Each number is 500 + 40 x the weight over its row's rms, rounded and kept within 0 to 999. Layers, rows and columns count from 0. Numbers have three digits each. The size before them is the row's rms in percent of the matrix's.

# layer 7 MLP down, 160x640, rms 0.0906, rows 0-155, columns 560-599
092:569461461520456483536478494530490508535584539544464518369448540470479474448539496489557518451512523441443503525478477511
099:546497502529527543509566443503450479456472570543555573413497519490575489532505517446467489492590518427510463501548464420
095:520451483510457500551549494530497496430459541499558509589539511539512436559513514508446494557439476506602511488435492439
093:467472545484517527506553483500451421464452511525476505499461548535507510481447544557551492525564526399424502477519484533
099:484553512495473463458449532562524548468489417519406524477468503484441609535484475437507475466578521510553560437601566434
100:469455535491481450576591512479569546516477475522425441489532471536454584591476427487513449494517591501486521470465472519
090:519481548533537485475535451532473599579500533486456476496580509480545433492497538471564554472532520403434543527464522479
100:508471510540531503460452503379452506451543509525415515497483491481595480463557490540469528537512445572533508510558514490
094:467541458538516468499428526491481480463433523540480515460506498454448523479468506503476525541533472536485464522536562463
094:453456504498444494518435509537534493525549556507460519535433535501507479505440513425469548435547510544557466565472499513
095:477510468502476439514492473484506487452501463549489569481516486517520601484481538538568437516394448527534517482543521371
107:531425488507559481452531485494533522518583525491450452506504502497540531572439484416498478519525533518430569395480569542
112:486525503524471546525519477407522470523443433534484528520526478397454517462562482512464514402479510544527537526490477490
106:466524498522472468511443449549570426476457493509467517441440490432509495429498457518546476490493493459436460492582444496
089:515485507460504546458544487475501555490516486569496542530521518498570484502401503482441497464544491543544491551521578543
094:529541466470564457451520455480489439514545483511551533474510541516442481502544481515487498529471466469603452495533468534
098:549445477504524512508547492479435435557518506509507461490379377516553453411531512498521467473468520487471518547466559540
087:529505450452447451521501511485513490460431568499484535549500489476522528548468464377473425497460487513517459504498449477
095:482595473484532492470516454588503412505452519423456447502437521520399459549512480586476517465533478512538519463473471581
098:548474456538504519517422507501484466449471490474457442420498469507471543448502504506512524480517455608504534519463454544
092:503530532488429548544412420456502462559514496523445435531455484569507480449525529508556508462527519478541545483469522473
096:559558411544591497492456605502505488523475546494478490559478534513535512437461511535474440537521519515459586501503498438
098:454483520555541466491514526501524470494476471512467555609485580521463523467500581583453551477471521472541536645530525450
100:549497476535496535539420589475512481513570477449565521577544504536519469476492516495478429461546432451511572466487483452
134:480506552499451508526424493458508559554510535471468495435492502503537535558494520558563523460513495497535526455474533474
098:507446485525432545431498516497451550533544396516515445506506560495536580471509558566554469509492514514559501546451537497
099:550507495518511528520490472438556488494550429488468469514506498435524489531442470485563426522449499579503475574557520491
099:473504566525437524544489502471462468471472460486482510545521440486576442495479464502486495541443542457560492541476474536
093:464544553509472456475467472466413431477496534545508498534464513516592483507519475489539510471479511518490452552528501572
099:491546460458521520557493500584452523449503487498473566469536379480507500513467534512596510551558445464495500535484476532
099:519532495451506504442494474516486468503565450578509537513505468519479406557528471488548532470447520473451502469479442559
087:490497563486517566471519500511464507527532522468448500467508482467552475506479506451537481456525454484472576415560490482
173:498456512487572538493511501541508553511552503505446498468486417432473488532529480478507514478558450564566459509468521574
099:562403474467502421516491556475482473488478492486514511514509518574491428561448549517490497569512519523511513547529572564
091:488551515498564535518534482435489481482490545459525524446453558501487517475509523569566547534459465551522540573541496529
097:474463549530424415475436543401501442447473580523555391557525484503449518474503503481565496477466438514475510512530475544
099:495560526526575478458592512528481585541522503534513453443527558557541547527456511444491443537526463568494536480468530521
095:446464588457568422543511474525453493503531479461434536496526500524481474534542449470425408509424551504508488569448494547
094:456457418533491517421463485526535423489440518482473520542555508578483473493514521531515432483479528496539527514452470505
099:540391472506512493474532473508569495535493490501591532464572521403476498540501485414471477429400504540485474491533523481
097:485509453461499518424453513542519489461521527533529502450477535485589558519453493510462462498577482518435548502479539465
096:508488502486488560442538484509475508531493422572449546511541435501524490489475495513512494510528460496476486463469499415
105:427495498449494526496578509476509510539515537561503516487577550479476507486559493493468531444534510452508463494491546476
099:465497426489537572521525462538532502447511483473574465473522514560484420535484455547529548510563499505544450441467566527
098:513478459551513522477470467515466510468501497422409465542503579497500534529539442457483482513457469528546456523533461523
089:499494516463455484486554503489575494531473462488402508483541512527417465491467463453459463468564590493541443530498493550
097:506564540580550499531492436492556538523584461542451486538423456501516398518621497539495555443530504501494558466498459513
095:409523435544454505518398498504516457519479457479399540532507526554504521598484574475468515476492507452530523503552554452
099:571487430568531571502513464497441504485473550453455571533489515523418455485526505484482566459526538520558419448511524576
096:571520510521463499419549478557520491511459410547531592462475536476553455500448382568477526534568485449533426491486529480
103:492452521491491555561475547489458497542486505492472480489462557492492503451429460462440471532507495527468533554492502486
091:554530461554477528465520529466530455522430442501513574485475518511489525508518528565530525530447493499447408575491488543
101:522555493551534487547502453491546539563438529532469530526483548505445499527472515552506467509511547467519554536486548470
093:475529557567454538508400554489530496491558487561506531460495461527543544478529458492541503635479515520468478542520497518
098:463482504494509487535517474484510608553434486424519455464444508527511516453551474488539473490482514519465515470435493502
097:522440540503449492441502511459543563559537470505548487502506441488499531509511471401463462454483550504506507542574564515
094:517558444507516542524502523508546430530499540541492529471463475488509492487536471496403524496510514499536519507513518470
098:549536535520523479506540495544473546454481516489535517456396595521507444487484368482455503479588544527489503451491420451
090:494467432407479521449498518512465501525472508537534445472463463458452551587509507431443451512546446523458509477509513414
088:563503470408571532492512513533421442498451525588521490485525523462546498516468509461411533533529470582462533486558634548
101:527505512484521459464412488436538525415486393426492503464514484515503560500518528646447526487414494502483527439525453491
089:456453524513525572507521515521477502562530464515512518492527581577480491506531413550570521455439430543503554495548527480
095:488559506454524505483490435469513484571451480516553480469483459478437537544603544475504470432483558471450457449475483552
091:548436522440460449466523543539447441432452496552549496421504526469563439465493472523546519555532500539491478456547509559
098:518438402523412399512475494440520495489509510516492419544571527545467550473457489576496580510516525469558507499546521486
100:505477500484448528457521533543557526504509489479425510469564497483478524537468523446516474517458525552471479474505546518
095:492490531484511499457526519529466471490550525529495484541496470448528504472474541478522543506471547524522460487514543525
234:469491477480460506449491556485511507486508542472490475492518487520526515473517514463579433565491560488468481501590501503
093:492429531460465536490454575527542572451472486551491475504533479508411518544523551490555509474527556513544449579450500459
092:518492510521522528454514451525516439542477507490488512508536493502520463488436483518425492519439502439505468537467434475
098:501460503447440523535478506494428483442500484549494487538521479485416530551476565487558496566508553494500475576492513521
092:492458493532517510545489500440551521519500460489494555455466519541434469575560497461504604513504463523519561417519513554
094:476534480507511515463555424536542465487517466561468455477463549480532506477520496480510447457486559458513521543370487500
102:480553438601558465467515480537492487573477487494487465506487438475530554456500508467552553520520429491477423418475458532
095:537439439464468596498517477423514443496492473445491475434509463537573501590502447521539550490524621435439456511476570458
099:544492509553550539490449530475545573482510514460470580486473448521492537496350479468522497518529551484541497453566488477
093:479524570478484472484539462550457509518498489520518499436476458563475554438503494412479532476467477482479457467537451509
098:564529524425494436486471491527477461445452482531492468495530418514563415497526490513450517531470497466526461473467500507
096:439531520535573541478584471510481553449449560565537531570510522489494478490536507530511540545491572549565496562569516515
095:485449503540507541464459532543531494502499491476497473425512506539481469475453510527531506467477511517450597432535597492
092:588493523558485506503506533575464535450460531547480553529486429527532524512512548487453543593503550556480545479475498477
097:507519511447557506501548494511530485547509436472503419535523480538472557575518463462598551456543542553492471537461436477
113:505479531606528477501488526534467482511452475544521510570509480555478493459515498571530514473513510454526441524553540479
144:493454576494503462502482542588473465462486460446508527502518394594548451495435452480543527553486552496460502519482536449
094:536505530536479433491505490470488467487533523470477518531505547544518473415514466515536551488471465518516542522442551526
093:452502438503490521553471539494471493483520474480532512543461509474494482450538547510459531589513512541501503530472405473
097:378585525481473485485451521480524491500523544480509514454497504448482501512491436562471560559486451452468417498550556469
104:490474542479489542519565548529522513512556514439487416555560529518519442396534528541476477499536527470584437488483470517
091:548495481503477513493493523526529512519502483496518486478459427546533466472482519557472529477429489590496548499523509618
102:525494432462534503470543539456498551494475466481415483596554494474468496528518450519517482561418495495449494552520526511
099:481543540534534488562538492539452507579502495567457484494470488502471476470467557474472484479490466520449453523512434519
087:480478425574527496497388524496477494581515407517579487484501559509527512486503524514480539501536558527525523467499461494
098:455532531482478463534446421390442499448506468466543462427492496543493540524482499454474478526498511451454546551487481505
106:465474534485428459522576573488436491474455509498514546531481490543527543528537542504522476534487395511515498516428477441
099:385513498518431520517470507500503571556550574530491499547491502482504588518508552496512438520488483468492485522435507552
094:562459484523470520484513447516490478513521518497499493500554495481451501480437526484474527401466505554515513447482498437
097:501534504529411449521553564447479585527405512487575481553497535469502491532541479522526545500499424418519517487463552524
095:533488516506521531489497423409510556460478506421412464549410506514506439487548499548498501533555508490452469453514488459
098:413468541549503508501482569550537463449511509515462423519529549417469510528523533495483502385541550464473452489501488485
095:421497520481506527508529492542595454520507559416584565532544550521570533499551528493481475422514518477438577493456490519
096:536484442565480558559473569475521535473400536460486407565528528438492497538492487464495532488444582454477539540547454475
101:509456530442507496585399455560460527454536516505476610451477525536474522507468540507538511510470520519469432549451497445
089:452619437446503450420457406494501469479528528518494489500531480488551453471448433501502535468516432548486581529499503481
092:500507540503466544463498541496501565522542537480541508492478488456520528426490524487453522506475484526505521430584476605
098:523470525545476524441447497498394516525531595503497476496532467570467489461460497463487496559447501453550457470549521531
118:485493461476462536540546563486513491472528493463551504530528440464514501441549539505499533455508466477463523526568504493
094:497521440453432498518540475507556543452479517534537521540531429496535508600506439497539485527479528451440475467531542546
095:514445515567509427489497483517505511533526448474515484444504525521488453489563525494446480516553536527515484461541436532
096:412524453386509518540491450509478469571498547502563526476482545540395457492555575570564474465518525470487488432463482480
096:490529573530592434441494522507523517492501425463474508468435614499576436500497490546494528427457483492516489511530503505
093:505483603490506477533487457513564505473497579439559531530527539568400519455559484599474531574447424486484556495477481483
092:481469497548572476539503511451547502537465497437569506504513484476455545540488514515533417474485477458479447470516552500
108:554478491465512461541471548443482529440558428480576484508498469552533509493473580530503483591439467502502529563471466505
098:552493490508460446549549493531505525506588477426497444540534549452535601541581480470516437414526483488480507447489453492
090:490448522422502513461473510499455516488560500587593546480520545528470527517551527469441506553484434521542533512488505495
091:531517496495473508585543538427526505502513493466525528487447492532515539494565495464479500500501458455435461508501480464
097:463477559449510481504441479535514504558490493547525479457448475441410471458493465529488467532558545448486438422458540511
096:456535509473546515518471510506583526466512486503595498494517432523446485487436533449449441484463495546530482553473475546
090:512538495525460430550516480512485459561608508491462500538456511523457454483474575499533492461555496399545494496455532484
095:483505476553556465436439469514473527554525500477510408518409520463506525468504518574454510498537471529525546441484473486
096:556463533538482514492471481429546521508444488439500542498453532494518513480510392472458458553448463450448460491547459431
096:536478465494554559478515504468502513464448515418484558500438473453485509461464490481473545566456446522510498503506422554
097:583410529545603556537538491511495460570441599493514489446505473482498510494457475519497453547489491562489483525485484473
098:479531547484531497453563467501565473435454443492487453523535472499490485489559437479550495496452500533458520499439539486
102:460561504431400528579473485513470467475540501499500557514468523519572566588516424498524519488500530495414486540522519424
096:447529507460489507493459457513546453478484484506498519448502466492510413541477474481434528510580462513490547495433491518
090:433506441494549525410587540414538521514534496497558571481443471439489494573502456512525481474576487464522530465468461459
096:507502504434523468535510543498501551495505512428499528545553471432494463497513492517477447532494483527511479489435503471
091:481511498531494508474421467491490562471443478445638522530578541458454431484532575497473496482539523509544400445424542552
095:433530496540540446545535462521512486506511471498494480513533452506488517530510543374503491410528556496494508545443474582
096:513540543504541517492481400582440487489533462591517458532441528504482528467449550510568515461533444502457429424447512526
111:561495445512491452485515478432495502441514506498435504454407528557548525429497510500468515523490416557505450510504557493
097:542638547544560432564505553563536582454445468477553467541500474525529491526467496493523479518505530562494533461512493490
101:468510521462521495503490466498515465428542469498453531533535507504504541554494560485515509467512453579511470528534423489
095:510462408436523561518589540484596528540510533536493500525520455483423492447516453491527512531541517517525504520474504473
098:509502567443519476552525486460448472489412558448506503555559508410491469547450489505415490527524580481527515440444435521
094:488460460479466468507485456479507516450519504519461507527467528435533523535506519515501487513517453462517525468527433467
095:520528499461456412434566529436476453604519537416502474496519542482460531551508494491545486472492456485514536486466532506
092:509444531448512531464511537529484511537566487514544425540442532540516451521440497480530460554494556406514512579480445529
101:598498501453503542454513461535517460531473534537515525536483475557586472487535517587449510543413461555524489483483482530
098:446512540444491531581519590494521492482538513485493491460414464460537583500465496565435523545408477492463492498499567504
087:466561543449537458484464456596537534515473548488501550494510516481525499523532536562480447415479446482493525506457527499
091:496538486503483461524525474530589471584478538474488486473519459468536477526452515473522487446524511526498504508568553503
092:468505513477513545471516498513484489410433508536459484514482516431458555480439494546516490513458471477535520518517484468
103:510464524467491501492519528467455582504572463473460481556497504479525454495497495478411573494506473482589484589439435419
095:452560507449514477480513495522445507556541516504495516459491502523452527474564529500500479507490476472492555465512498522
093:517443538544499585489537526554494449491454521461458471569545451533500452465571524461518478485508521507495475544545470473
102:584540502500385483494544512531518481566555477499574519427575543542525451470481524497471538549531515534535506566500424515
171:543512496579519490543547511487506490507480589504554497428505431509525539449491483491526536527539472471530394486601472524
090:516560429450532513498530510510491462526504484558520505480507574512498421486543531521453527539506522526528437512476526557
100:539556518525486557580450481525476463474477441530557514507521528466476495478488476518486450507519525421456479461550419541
099:503478501545478565533497503417515431522505589489549499508574497487520512524491430511540576422490545495470524513523467531
098:462441569529519476534503477541496536441436544455469466518465516509469512420545366455468446518524469493501472443485458481
100:515522413532471453497488534525481594501434519549435596407512498477482533570499516505514479488508515483474565462487532520
103:456584490491526502479515580482475452507529445528542458493476442445480505515511538425483478506454508493436570596486512394
090:535466530458480468486480442533516520392530491480510459521517469448533496470517473540533547502456521505526469471540561472